{"norm": "rmsnorm", "rope_theta": 10000.0, "rope_fraction": 1.0, "tie_word_embeddings": true, "init_std_up": 0.029, "optimizer": "soap_variant", "learning_rate": 0.00401, "beta1": 0.95, "lr_head": 0.014, "warmup_steps": 200, "schedule": "wsd", "decay_fraction": 0.723, "doc_mask": true, "max_steps": 3284}
Each number is 500 + 50 x the weight over the matrix's rms, rounded and kept within 0 to 999. Layers, rows and columns count from 0. Numbers have three digits each.

# layer 9 MLP down, 320x832, rms 0.0891, rows 68-201, columns 728-831
474361514493528481425505538468415526531493550469497590440516537477568431576439516605504502442487473469543504457501430488539488491546458500470469390514550612564458477465442497503529543444621490478595529519459547451442517511492454512646508458538474516504490566665466481475524455473558566575559535518505480545556501
524518570614497475532527557484420532512487492555575503430420387514491506506487479473458552509530544462569520573478475479519548553440468556485323608431458524534505492429379466545462467493537599483450439492470540465457542497520418538553423517557456506485600551530530467600456559502490456520517513482521599565478582
528541596528457527449497538559494578478499417620531494557457581511479440554497433517536529511493569558572465524568486512527465471581472462625484469505374374521566552514476461485486505515471574485435446468505541528484522469459589492454613375547503428462488541555497514479408506447542476496557523463505443488531564
454437458453402473410615485397456502446473507467569588497475463469516511541525497491477507443551500575379436521483523508462432494481516533549498534489426509485611570312460466441430502449471485500558550526537441490510543527490465458505398520443484501480474460547538525590429577364508499524471391573484461556551413
488463400459429398567349465583550502634501498462490485490586483456428447478521515470584548553450576435486522557528526529549425546527470346486561450424529446491537479408443471535515435530514451294396483556389396521571465450525556540542430495580491573469524545427441538458510525400564491414549559500470501523456558
484488519490572522437548549521478520511551413559552467482518416458517508504470464392504521508499546499588464492510498517551522463543524523507590536531493485555554465618450542475490569450513597502531520598407484555440460506600541504504492487441478526492487469512456475491502545491400469478522507460450586519484477
519561502582582465542501432515475533486423496451546500497439576481482555482513539432518429542462481462432430543525491585519450504524472573443495493526528451488518439416394494521462489595531463548462549524492448531496518534438583526528497510445482462463460447441446562494514491545460462565386517440485519481472547
553450479503555593547433509491503447500459473442451522559515533499420539560495533511488530490602442439548572490510517452554510454484464545479530461540474462448520538531519492540535499550513499410472506478398518512541561483523507488533501498486423520548466458515462454548577548517520441508498546464509494491448456
444422587668443522463517285403510546478487500506459528572539550470529488477466514504448458558527528434540535552450550490505453470527532511464428551476445530541492568490574567570577416563519499523515477451636465498451386549575490415408476463555421545487499430591506458467472513429555530456547478574554451489494560
542509466478494497570478500469511447553507439466349565521579518513520511513504478542547509477474525394486470571489486497600521513547569515535491474577542436500442482503591437499515585496471486532440565517414545569459554553525488484494487504419482533479517559483518547500523506508483528562456519441516512491463529
500515516464498525416603522500500484481507599520493566470435524448475530443454535486561540446517488529473473458515532525501520490443478489568541563503420474498599512593503433514504464486612462485474455455484469379442474509461436411533549532447495502531514482484621573461502454471468476466497507519505549454492429
572422521546493498554487479441453441561454472473495564455558429437541526529518503542524421485561494550482508527393520473461443531480491522420502456500430493490420508553494602540489418519454433463494521556517447506486477501485428466591467466419451468509539454432518489519496428530520490472506543523450534498486531
500549471477520517546476498434469582483591471576526489424507482478554409472414419513566489495516575465492499533459444513430490493487486441509463536538543550506441462430612519549587472447577529509527479478519538551512564498481419489455491385449507522557461583503480504465539548579503497498581513537383498615509448
478449447425430508522448517400433475542491622522496459511624516493553546441499522519553507494612517550456477546525483526452491498472463500572521460405541505531575445565475540465524504561456491535582524526476533564393450521462538527510520476552425446516594617540523447635489504475473541497551493460478548538471518
525499574484482540475539578473476445519540460511524491508465512487544421465532526544522478430545404447510540529493484524557473494476462458476446555482448476431556465573542482498548499498484560455446508455502528545510467422549550508543499473525593491555516367454501498388516466588603401522428442426557542498463447
467574485510486461483453490585575515424527391508467567518472448473534508529432436512447486538505528388569407521437512497423516509543547590498436511449439532559504456512432549430506422473516539563576490491569543507492561490607612410499474532537507449493528517575510478486599513484444502570518466519462464563475570
423527443555596574433463470477475544466602418576449534500528516369471410455471503492551496447479507674421553419419475535486459431569487517511543504603501444507598555567532527454418489485569374484543412512475541523483478450452558404505490509542507595479453452436479485467490450460497471541513466518480555549369609
483482476556493615431499543553502505529481569496542533410445486411471513514599455490513559522492480442481483538587412508476496577399350462507452479523523581549431473486471547577464494572561456557464493479536501391477434488505446465458498534454466468477393469459491529481570519444505519511448472496539574459544423
474491494556467502544483500503587434408458579485525498529514447404563479543493577476486564496482562432426514474508569489479510523482527560526509465553468452493611492481524497641488555543516570575488557457493545491417489494442486541500489435433505473577519526540499446513560488487524508520539524563498504540571396
521467496544480434525538492491468522517486444536481499522488524492501469564489461455481491427516512459432521531639456481378474509541519534546485514551472483445501492558427610472505505528567427475501472513509484480463450506584407435502457553452473472431510562488510490514539527511470499550566485536529484445519516
534425486451473446540453521546446516462491413462539544452533538482496470484400470423459483497526425545526430475534538458429542530570364489506502579530550582489527512385509489422523617500546513423493485528594449499421409584502483557450481436487499512543604547395525577489430563531504495412527593551480577547452464
523538568471442543496470488476436491469518478437514534452511566456469479499468523529473496550500499493517510565482487460504468441512543418449495501503510431402419501426486527490460499460478487507445570516508560579476529492543486465498490557455563501583429478455513555544482473525530477483470567550475495521489497
456598491514514468550554474488530546475475420491593524431510345513440535542491478482462545513495413497476463455424539483464381530491427473479436509529443467606454487478535508532524513503504381471509431487474498615450533522481454513467557454526510466556536602477527477485454590513381520540519459479511459537496558
467493499511473481517454484482479518510451512514499483495476552451516472401433431346497535484453422423482473442547514465442424435501416523419604520549503568581483423445456507519539514481445584506516466541538547494516504448470460491461456444485503545507466529496532541575470489559489597579577456504487571547477552
527527390601527499415503523470468567527479426484542541482549477494408529471508497518519496522464410540497504543420433510488467576542407534509484478520471570561568524543506463490463459493541535549476491526513493473534530504541489459509499492509421450495522474520507514391445491533548373459581536567515487468487510
538488351516521469467590406505456479492440560503422468566476471393526521561552555626464473436468539542411444508541476490495528515511486478579466482521425507478519459457480397532478490492552509493539463458623575540516490570545508383435484533487519450467606548542440436544576465478447477532435472486533482453510500
515486529426519526495519601502468476519429549559462462428569555540499552545516555479479532535549539409453434553461462541479526551406477619428557574518499567463486451538612575494468507435545474454413597560519422476485458479512477550466451540516566406528459536538530623433457443501464530593536436523521556554460540
479548532571544432595521548509520585468554495431453542503516510464539493532446582421521471487468547510483347539493481541440522553502589470539540469522474528538509457585388534449481604532502486501428507509522519373507501646548487473381425490517539442485470426505478591500534551475486427501538586519557417462593518
485479576481522538501487478494535468438483474602487497562535572519504478580564545568476502402509472495489580413523596408501478480568539440486457543417464528527441556519473505477410498504523492450510533428487483462423503507537489457512507351383481499494491455514528423430516505519555471488480445387559460520442528
518548494505565539555453575387412599511459441490465503517463537518504467522541453527427515596541519498520509472560433447489508490435559531531505549489502507398430558441466525467485476508469380519651460451487515462530419548461490489493378456504460511373481488491496619560484488472479470538565484433602540447426533
462422565438543429566517427468497522435452578519490558570437544486480539551509426434477551469497491485507538521448509637528482540565481506488494532514496505503510523609521499543481513467518470499448438517474486484448418416473476509550464558560500458501473502522554554516502517461407478511484464518581557450441508
540563503490469437461503414532453537512483477482530499460480445443523512491527459550531428451520482437585539570502538459563537512537495598488496539502532508504486502463456514522510482508483532530497558462531508542499484539497542549474579497546520437480563575475473472513437468443449559573572511482498543479492526
473559549570440490557345469502520552564589428486488465516528448500543505490502508506469515493510490480519522495508496539466469437520533480529470563496507557517607409520563513513443618366509507589508454509562522396560500520549412459453423424560445477501532483430505427463501515421414529498500423547493477500524408
486540504469506429495480473515506490478401438520572472485537504460534452503508512461511543489428461612486439544585566469446480526505563538475503510528538635471458486505593531542505541502468586561537602512461546461540508534586534567506563519473537468525521471488452539477500475491580532431517526451477416520515438
512469534442480479570473565514569518531528574455403459526388409418505566452505511472477443481486386567477567500455488566498533518516473489506528483530567564442462515396482446545500544502506506480545527596553508552453486563483517631460588522482537479422496509503527526438459485503551509488487493360553580498522524
543538502580529546582474491502590446446543509455441544475612429524380456473564513547466444491557476533540509530544494492443510560526458499465525442524501465484458471416524524503494463432489503447531494532435511501490493519447511447545497435475520504484502456471379530418496458599504547474564435556452460496495580
498522568469482476548417448460508514545464425444463515530502436560466478510479537477503591577446532564517464435384559462558449500419497506590428639464497473501509475505503452455514534414524398487497588489477469523593581537493458578473525529382453513425431486576507507557524510549498440478583468466530487531534482
489527567389558414469522477571504493516563585565512490525494478550502555539519513475568497526583493490483504438482504421472511461489520599471418555605421455490439567413505593545573577416577407561569506496514488473464540552507534553456470488548437553440519494504474494479519490475432578491510598468538519555523593
445583480377532457465540502505599565518532523459524478444562566531567444475515522550559481638463563484499498512571490504487508560553481488461535496528475470405540504571441510494483467513504525553513496501547526444460494524450504526564469542480536590547438513358471407495531461514543572443549412479548537405437375
475480450499540532601508441526552510492493511474531501499608575357442438502514459385433533452487584469513463504546506547555475470515461525534499456422516560503484430546517587540602489476504568525525540497460484564516536570564486618544462478508546579477451627522388476521507541462531514492422493522501485460397456
617595493407586500525427585418465467524603413486526486483486455519569558521498442502632504533483498489521487474501432534445450480542447529564492371535528512556496379558535540406566512556487419523454440579465442473536490504561565559484457588465542531483499449520519493494431540422362549517502452480472503540467582
426521488533429394435389520437496430515463564454545531529511532580483461479532507465548353491501430545537534577545559458602432514507526460550595449571534496496457563577413569593506465658491466524508498501600522538541493520518487466496459433529462532524437432543444568473529479482506508461490479457464557566486564
411454404536545520563487488528587593434392507521498430565532523559507481541502425427513551472529420452454504459469458663417455506582406470442528554598431444556480483457577496514462515516534453540506414425547435589525453501531531586435493410508549554535560463521521433485477584486545506568455476546528466497582514
541500495488402454534509456503451514594517438540539531510500441539494482439463581555549525508581447473495534449486552515523462497459509510466459498553525537549524476480448501471427618382484416477512553479498399498505496505516512552448518572433486505521498551477474470478494436525492517490517383442448516511503476
438452480583498537526446634464605467507500500496479418505449429521520459510477554455484494462449500526549524451523476490420502492544508521438553493525453494430531500567477524522423468521561544556589503490470550441494541518510564468491478477496502459494557444494486528556556523499511564527458557552534374556532436
572485457444580548502522535457482453493496565485471542479556520507495475447441506576510461557503589445594528469496576478537486538503537497505470539536493452541432574493490501635482409508498567530522524496554524427446549523501507475535446535506519565486460536544477494522554483533510508445507556596459447500571498
572474510537505531515505444561415440603605496594421490474513472455489479493527496562510457462541544552471477492533543552490457444536521445542428493519556474446486498551511488448501446448478525394502520485484445577480426465484514509460412504486549455547439465529474488435490536489394459524483406416409473484440446
548618462483506509499536503411548497521474521502519433506595605513528460457544460552555500408568529453531464493417477409521420528581404553485565602484542439507591507550543570470459425524503498494616508526488468564596470397553484511400508489513521524444509472587521490483458413588444493526450533541601466449525552
526496593541459517576556515483438478470490525548523469569484532482489574521584589396560491444523391428510506480578528439537473530504539510493470419484462434519564389364546566500571522503533432438480445474516479442509545479526444473505482481412484488430505489471438532593454465605479586491454475490518568528456547
517538470398403461444496513551457532552440550571574580490556534440507589526570598427502452433527539475586542535510403477428577457540563473466536548501486504620489400596467528506456527579521559490466526501552519409455409509567511416515499493624525467577569514415404441561502517397593512615420492524526579466474555
467506497462532606526499573522593518464496599409595526516447520438476552455497432469554531543496525476484472422495584552523437527482500569427529556513524594523529492544468560528488515525444491548473494496486458581498524603549596589503508481379476491460466585520479504478568540536511580511433476489512535471427407
466522506539576570426508399397531439470458405488617523566532599508483475559575458531572543549429497473523435505506512477533434412509518619411503577591540453476483542511546459535464466416553557483537515516517489501472506430490516585588496519481461542443612461517459563438472512580466466475499488508353553465469575
488374469518493414442498574517549483539690581486517544520524555398468498492611540427533372439447528542474518526540527491591475449527477400531405502654487531521422484513448445459532418609476613484498465476491469490454507560549482612530493542614547416551585444543538489502576462515431466528414535425590440535472594
570519446419539521514571410415450628431493479466556538532525487484409372478489478545493530510467484456490517465502511455487524505589489509526429561424470379385510524395491585559503409515577454494503551498437464494531604455447481494449508546496420544372614490512427449555514510519480547545460538465558514488499508
527448543609442517530470569600414617458420486461500525492472413472528494443522555544526557482548460429558487476504464481491450489451558483393480498479490530490532452457578469545492409540527490422461539479559390421519486479497537433505534529464568468467555592422518507554432557476485582455449544505491539430421523
476581492511458470478449481469524470506542464555538562424487385522514504543494465552546517540526551539551572447531505517482504441503473518483541480484479557522584528423398505499497437446505395461419440502507452550431536424544460526522534550552547492513515424608558520527460544492537418540523518521571489493469491
553486597514514607462505592506489500480484527497479533605538487526465432594413512457499552573525590431468474496479533505484466468428458547519560610413500499486475441399505504507551521503473549516489480494454526503483509495435471503471470515537524543487468514486550497422539474413495450544476420436501478431559513
473401416464443551554477518504537438500465544432413544497463441464529411435557529444482574576502479518513438503484443496525529517581524477572554516501465479470461486540456467483495488549499520497507532545505515592536557556463580532456485524499472489501582520508528541610491552416577510480612572421557494435480568
558495547575427475413493536433421505491594490537489504554507471548508523561466498627516542583494542492500456514602526475526495480521554489462539585456438469535569472555544587459360488373550456613513470490445521568565451498506476482502581438500478543511576524463464479494500502543477507498467526489523441501535454
479509490475539511467465405547628561508412510505406481462439528626545503502459449515522401506529489519434528455427519470529484519536453504493534529586382409474447420542521550514619441485566492514517499446430520406558480580540526442491447446535511528568496477556462536500460652520516520505431511449470445486548497
432483548537539517584453595575435495506505439494483535605525528513545413510494480412467598589478510469553437437480501524535539496498503450521463534536468517525438507461566559401483517516450521509513494521517502491548526513453424577461534486486471584474518478440535480539557447499474444470439523458427509440514532
501467395484481499576395594542454496437502487529492461514474543534455595521540541443517479501456576591407435463583484460506454484516452472541521566506563511466539402504456569464508609567516473576518426492483473522455455531410418528523481411514525579549461502462547557462530495503501484488520561537465617563476554
537585457556463521527502448429495526552492420469477530473540528476538470520614525503604493528499473495444437536501399471454500596476455526568384501491404480400500508477506498511478459558544526481500633521461482484491498520433448485480492477538435474459534552488534523507464515493426453492562441450583459513492491
578558467531470447517509404441417494443470478536487496403530495484484521521584490521482508488496474431585542423540502518460423441484494488515476514460484393544452506582470565543559513558504509521606635514454482502534483549477438477406550422418528443474541453573479440522473557474417544513562442485435439453466553
538567396491490449524521417454461501529514547571477471476404426559522545527514495527462425511530438536512537514518537474502445487472503508449440498588501463500480473516486426515477408646590555441542427521474474411452500514505482504593537487441434430461569497505497532504525582559436464460543482533437499429437452
554586422439446510499452464527516535496559392483467552395472514547531484527518555523509509471446544510517506464531525536452467558503491503483513533469592478499490662567475486555502473559472553547522502481420449487426533461538393554509501474509491545602472498559535503407602580488593516496608526357539480511432581
401479505460522448465516498512460543581449463481503546471423501505507535505527446484500570533522435513437463452548482540618464510398500462566544498459465516508475456366555439527603499527504596541498481509465566485448434494570536449440473513512581526577472510605421481514446436434534486496439551364496440547548451
487544490534512532498474547477451473520488481506537533457470380487549487465496559442476481569525590550540381376472524472431503520588583567557492517514583397448454530487604455537476517437510529547599513492459553385517498452461486508424469524448512493531514551453515429459512477541455496484577535348453409491473517
498471521528522434495484517480449553365496478524441511474473539529449529513505541442410529442544504515514552559484506535448440565424489505530465483583437516522554444543512433495422611479562334477484464494463500488499437339614420502534532475474443399512615438465561492471514432513472508427553566507441496464498511
477455526496493509439424549512496482412620481537521510478413486517490568489442496453484521504510547580536522464451528479458473459519464446479484578551430525421459419576483527443531537444540499455513434559521546512500458561396532523554475490487495463464492427508411516438446454588569544413524474520518513406465640
446464605550462451459436520584510549474421614552503545469450505396502469457434510436483478472463479513553499458514531539597510545505520458583479488606524425405478467523574491477503506458510579457565508491447457507494469504464498515436382503457481496436484455499477481556449431520513526610529445492478660486435431
492471492555532504527469446495474562574577521578410463501546441516462481472491467548499483536440641483530474565501469471423555538578483525548517553568625477501526520490521497506508481482475523535471505445512454471520496529481530633479461442544496487556488445459601421442466463484517493539478506520489434502517479
469428526497501438581498518451391515487480429485564512393410537634446453518454463449511441541513530471462600534429419547490463494512498519456515406409506495487481542389411477455589511583476444468489472490508489480529522493429490552523463480549466506449530525521479494586504530533421361503562467479549521513489566
578581582400503455465516527572480492474465520486466467462582486454483529499514510428541538514535492513482414463429538499583448520557534472510482498507474494407549540527459491456408485465508428518553467453416591465494486553560481533527514523508439587495538505432468532517525493460485474462468536549444508517513486
519498512484542510552395576509598460523538573508456497504488452494458532449567546535596409576538579483543551448458464544511537502563571475471474366581542502507531520503381424504486541443471545513526461517407448476506436432465455509520424518504510491426501556453535495520504466497536495483502537523512579414545483
527641507469443516472566416442464542531481571442545530447514517585451578594518468574531518491498539525572474483451468414461508517544467514454598539535477439530473455389451533489581431483486539521523481588449541489613600503545570575449418455548449460524507445544479470556524521556519538513501493434559589516472543
547516462482552574472548396534618501510441508523423414442505542510516443488552508493478567483544503515486522465465429484506510516501452509474555565541464523432578443508505464498462567557532512451451470578520525586568467492459421513410496494529466580446445499476450437523498492522515461525497478612541453504568552
350506571410470507502447510556459368486591459529544471453505533459531454416558468579541488370578577513506541522439512501475633500504543487495476547503473448509472499493496442466464528561490552437489518541510473548491493495546461538495431547509524440529414486422534562436509468456497451535506474495497470474577537
484489487490468524505606511502484599439460491570514465401527545467497462442478486537426521452478579438529545598509505443467440509521501510533384488543572521463373487485576552549412542514549616497449498475524516413489442460473536494576515488571536497450537446549445476489504454541487470607470453468518443468500481
451455475520475519475495515420451536468535498493542553456489576415512480537482491464489458504489502543506521546538505556420482512529496494554593509575489527557497444552553573482533467535563496558536509510564472542540487541489437667382451523531429524550469503493368549494511576481449525473481564520486516478562539
466487561556523524507599512500468508550449498442513449523521511574441438478529534486491527553552568459531472437527547537602544474559530547510490533599486436552556476564548612440534468592516572544477457447566507504557505534509503480553480489485556451427540527527570519499535535532471564486662503488461499548458510
494422447480413518493457505455444561446493481548449437445468520460508500462506555501515453522536400567475478621494505407547438565453551506501430624498545527452508514478546400522530398429511470527500510448460580552483427494497429528476528516499470551432540524440521474535527568470470466449444415459517521469569540
459553544448486536508446527526540565441464522538499432458470555492452507528506540562572529545541475492562563546442485527526465474560527495556501565487563639522497555590504521478480476522534458502513577446552525575504480537476583475571580562440515496566432493489451522569545511455454475572383461494451510473521430
500456405442509515418558500510556530511538518453473501518574547513587616469460516516469561474535483506449495573569497420420565462565528585529527595508564530535438513485482521548521602617508422499462539487531449484587515606434554489498441455558507451649502403457568593433461430477561541514437551493513486519523444
545607565517477567483506476491505575552475522595454528553453573482474556523554428456569434520498521514490552416500441542521513523447529526586484563425536500522610473429538402558461484477472501455540521531599429521481440445521465433410499522519450438441451453556290524487422617547455515489451446543581512492477573
421438468459457443563458391509595510373489480467367437413404485476506490537473503466386528370644500510474544478543407563604546485521536609489486483513522505518561474510543355548444532463479469485490553547473417510611581531622569509493463476481455342516508547443544444514524491389512491525569480517486507469454466
577514575489520581548494512416455488429428491485529482528473515448504530546522445435430559428535580503539566541493520500510448483394475433481492555538458470566469573444449520576478502551480500517505529451496579392501482551471478474517497552495399587519554447464497512561624501557510513497445510542522521445499552
481485486495485528426498454448546483447533501526609504470457544564486510535446474456627525506427547557543546467478556469476461516459507501563517506519384534446545479474537429481455462445501512471516415538469510538591592438517474415562455502412456442542555512518453483525526550476527468494431471578454484611465471
541481511489501466583540547479438583480432543567511493528521520438554433443480542561557500472524533514439435563445510524489544531523492502469518476447493384506425520490464525448552502400502427496564538492476435468493481534499500501542464425476516563583491429546642528508531372562433487549494454574521523546493497
455425516510454520465528495514514463494481399423522521522513637511575502380498535507515554499493531528517520480548414561530510480479549544456510550504450507445579433574564402482404532488533548501487491535520517494499456498533495410430490525533526529408637541511570461478523564502470515487491581504569554484501552
505453529485538569517479430499426429549557591406468458527444491444551480489553549487397492540499565498479470380547494520626510534473543533551513586540457475475609502599491527433531499474505474518530489519482537481519517592476548509454536496446435446586492498539488462461553480548539491439543558528493483455455526
422482474532491529458582539497489503558512518554522531569477500504478511559542425571451517555483494555508479511488542515457517554477552566524509548516513473490560401398430499526476548543494501514587570470451492545501584547536504582520497482454489476481487477431495614448473422516535499486454447487523527420520613
542515458468486646542402555492451512558489489496443489398470485486468531529513377524492557428554437521570573506460506563502548490475526518493508411548475495514388498564478465513389500568513577523411436406499471490495481462528426516536446577528494490496570470588535500462416488477536517457528420447467480490513509
489519466431522479473427570425550451497475401566536470495507522463439470544485527473487378634469530503525597462506475418504508485529480480466568517617476483499490526502442524491483468466441522564371610530416500553589511505553532454445496530496494512522567460492494532577484522440445382452585513504479484532586478
493481441422470562543485528482622507445394474528512586437459575496522456464486547488535585577464469420505487508475508517347439503484546475594431474539540467462505523554496427492593493419450495489534513430502491549432481538525523547537451506541543489538507500494589544523524575421440484438470573547496532555554543
557416436428441605473446496516541471448576465569507455604530548445557408599575525420547473397471504456491501495458504434498517528544503410581521516510443496445462469493496418614499365599516538522480541592528481536452437632510516582515478509424521468564462601378463523526417525494550436438501512465507482518502612
528546617463492582449436510445651505430432558555579519475501569488518481454551491416543523496524528456496527501423499417563461624486486517503545450451438474498478377567532532480544512485530448479558522496528400440510439517537435472503455434511532511485542492575512511435526388532469471529543425574450518515515521
426577477525651535562453390472514447492483491451475550460463514599448433610509496463542492552501458561472438532594514518547525402508504518536571536566446544530484619461394468582543426496510523502517457539508451521478593484469562525483570556588469482593476383518568495459485498498478553473480503480469454464508520
515570481496509462543491446516476500455568491556414588565597442433492632476528503514404500571554475415554561562462558530614582524532569569561586469517479558416575460608503391484549468461480489503560523497534404538486458396621430490451442413484471496481459491563447449472588498556456481468453567475557435564499502
528510409565533438478486532613500437517481527583530406515426498461473574509486501571467553460522539428427506566555584560460447506439510534506460471503538509551467427507532520414438575384423589598523543560470528391515489491481454456511570558431544520497520509451525511432455503513471546505503576519533552537535442
476503507577529546495509547499603552581419393501546502507494455553497505532510446516498495577521470488500498498414557564448408498528479502461464461548514524517424489588406485530592495455419425500494505481496523458427485377530464474393559578420520506464562513504575502523535524504430540586455440490543405538516528
507455491549400492574436519473564463365455543506449478553425524463453512551496493447463536499468545444431465495492484407520463518456584503489487461443564491478460486454514509541498431477393503514434598497481514460476475601470504486587529513450497497483472510529525585373507503525439457503582407541461517526556478
487520487460537489482416564435504485485457539531557354496542596526514506394418529508616391517514527458440483548527480405467478490534521516473573453534541479484490452466481495539418493638447562442474509422500516448615429501610486459449411536539572539474521556593432440478512484486549550534471520404491521390537468
499477443515548487527492553481468505482458453509504451561572476543514514475497435478460522498487580440543558520439400443506454468551487493499521449514557562512443596473561491455475454559492469528486498456541610464464491389422541434573462567511445573480518419508619521552502510582452466504537439475470438390548549
503535499528512477538440502485555469492457451450515497479472521478545421415505552453504383440580536410502445573561533453479492452447505508519452452458483564521546441486485514517460469555489454466487541540497498533571426580581567443513535495459478517458491513428412502559513478533471516557517528445577474432593462
557475514468533434565539475569569553499514413476475510476520519475390556520569435602467559421456520460596515465533468483386449488482538560501545597548497459441507454485541516516525447584549484510459438511485503591609529406433478515494520488437531554459498464511482473495521489334426438502529545423487505486489402
387419361441548455644483658510550404470463542771497482445517504466453250476521481461358583454235513326281517417560461408569442790336549625557524670529466469348522498522451591595572339455592467437559440316578447483556486402435424515574435411421478495483617587483413461414520348430468329378696402523602627396414430
444466497512477487465463485456499527570497477519423495517481505411530549454398518472506495492452523517542452463481411575545468481448531416492486506480605504519468553444497464496462522524381550523494491495534527432513595447507602449540562450519405609479537454533492515515501550459445499435491532465543452600524497
437524457460494473498450534552445541586570438518551487551499574513391508508488458432567592569488436487527578467397478406529576493553564503441533495487583560528567513515543507562448505551481504436603587498569478523526475401574489511440453482489531468549498531458454459487406501561587505494488528415513502586515462
565481433504500468473521487478513479489536404511511512550567539479490547540487549487436471593504460502463521435465520495525481556464573448532556543463488446530449484558510581466603613507522531522575547548470542436487526594518445524508500505574496395469538495578428504401487491587485465504443493529524467485528560
525509554411453530441458545478358519440490484459495551450490535465486408506505446530531468518494453562428624512567549456477512515451458497433448465591490405510486494480604452490597524570456552550507481538474528562352533531489419503496549486573497561453537455512500516380567570583644518467434509439587437468448571
496444462506523567498499616453518554468530557505545472566499481525504549544562385465500459581535456486508523380516442562560467547557517453515446537560514513578508496410518511482552469520451525443492553526460497581484504532497487478501549449518439472537523567496528456453496549610520525472437494495461569559559549
407534460406533559452479550582389456552526479456506516535517535563505548513558496508522461479528472424526520514437564512489540524467498449433553501532442501530450532448574503488580551496456533528517507494464502536485495542491559516540541477486501561332482375501557468504544442539473404458512505519509519489443548
499616545504525398530486516527543510530453554481420490520508606441553468511420631524451562502476498429500448566545459467488514427513445520401516452439507552436439513457500521526494499641576519535505492410529569491459560544450482494446496469508535485588470609548455406465521531510533585459568461490507362504503513
430503501418486358542453448495464471526448457481512405485479463515554535476511544534484580517470536485511507473535529478587445466499532507519550506608544477545396458537529588524375583531417557468489538467458518484448548516509510485468500533510486456492523515433519586479544540522424506458508542441491506580546419
529476450451403464485499442429441557504522567467510539515422535540523461506535507554540419478502472493470388461552516457599534484465615467506484516560464513500418513597482472494507521515553522433437518499534466584527426496548547445470472505511449542492427415487503523519495531458437530473496491405495475549502513
538460525481504448535517548554504514460487589414535425498492496434497487485494482513425523410548519587509434499488526550487452500456483487505575421590546581503524488523509462488465436482411514516416480521421554405479471475540530415345498502510521602514503450620563541416653482452497498501520452494476524452528453
507493482522498473448469568532556516471492531472529470475509463433519609490535415595496478505517563505420516494473507550465547516506518495534484560522577508507498458479602446514471499520400486530444464534420440446514486467455505517520592542529459526432537532566588452559549502441479531554506518450515499581448449
414454404503515522497503428433552491437400415457481480505486452441432490478519534478510516547504478505490555488548461490588543539480477479551488434509491465487490553551471514506508421515480571465436463484501476530489492527477479491524453477507393561507521520464567528518481345481513513553499500487482539482442452
544482491616465574505531575563454515472554462436559522548474440579475507488552505479552498469525567479466566520413381491472488499490517496563476475413495506502464489513549549440433447465353446588450543504495577379609450517519556523557396467541463589517401417412443489524501505505496524489456498533573423555582574
417486519468604620483478569517472482451521506554543421368470517549490552490399479544567425497477455490560537436410559512551558492544440521467522537572478432512480577546422547516488532419556502485514441504473486503466457425587603533494545534509469505584472552490466472517543569460514474486458498473557480555522494
498420442506495472562446552494537538467550448546403540497461506538518545545508531516502423514491481540495482493522519498520511455499542533493492521474475479556450543498472407503474564442507473505523471506619480435530420443529457461465577532442426536504560431584482512472525508475508549485579479419529493518551500
468542540481618494456540462460522525498538423400472547500501602534467573439540546439525459564489517492468540547490499486458602519592491420525589508461534522568490511493515493538558462513417439487560505583508474511548414493558532494523489509478487551514470438489529524485386546471527566469556513478435458440492473
542483492463582455577519510472448536547460444508599483528434478577494541524521449493467469446606445365483477466444503489444482468441472480461501535492483518556427461557515521474569501538497457435514532494515454514570448479496409542517474514621467576527494496542494472536559508478601498489568370498507558460495497
486441448447464433444545564542509508445461521525414470467450521584534539554604416469406453456504449566505491584519378497520593518548470552515467489578456338567446559491461494534575495518516491501486450441337472421466562499425497471571400473500578445522398426435528577447608550561425420451413414458446492515541529
508458457518559526444461460525495514535488450517515550547464475533511500486495522513513509518492574527495447472491446481525418541518613467550534416646474515462551535549583574525479480575468540470535484516528500491568535459500577553527469563489570507514471522486542416496405481459549487457531520473469492538391486
480539527541543521562464545542603491526507510525450593539477444534543464554564416481532500462530533503466477489447513513532507479421518474438501604469491525496489515534501562456557492465581441549467487502437467460493492396541419445493439547474528460504590498518450481530497467491486594537533425485645523513458484
438476435629517480559493478492593506468532476557383536518483528454483446526530546585495482519492436526513511523553508475587497492598477502500472526524487499498467527454521459479431442511474588487449500468475542547501532462611517570504432527477450428514541475505464502434535518496514523536518449552488517398514529
445552559476413488604512561455439403483450497487465531533515462613500559472578472589392489522510517495505394524400544526498475516525537527530431439509503452537527547466573504620489591494565514557540592495550521456492502437570413573476554560494511463503552434499378524580478510457508546602564455488551469555535455
498503473595453551503516561550485595487524461486439433539582487418470570461494430481514512545532455540489497462521489460492438480546559483435519473469550500465471496543489481544448490551530571513388438502504435500509427462537543504470440491487416553513421552515536494498524497488478553515562480546518550528440539
420546495519592528485464428596505521500544454493518578549460496541526498546530466477512507513450533471525495471444435471477445460578518478487422540483420459585475497353506531501457506588580516485542486507481456413525504535592480467528511504443530492501461529535420522444543413524474454479468471513460549519477500
454468507440473449509583542501499456520492536476528432554537505572455545533469472486396502560565382541497544484459493527501550475509548514503520496435565533581479496540468482532569481541503403491512561536463456567432471345554421467466626563465468588536487444601408476567479541501503525464526515534591494488514611
415567475500457579490536521564448465425474533442465548401521472459510548527558610513570449534517466524484531511503486517505532458491585550437545443489502547436474529513532499504474533525601523500505528470472537485542459467470550415518557499548526508435491478491488479488601470389574492568435480519533575473512450
454498514474399497510475590439475416485486503477460471588567511574493521506533389426504538535505474491550492557539502511615472461483505511422616510548494575467546512488507431514568582538450473587502546474530555609476544547546598567440534482492425448526506503502515512505516411481480459505532524544457496476490457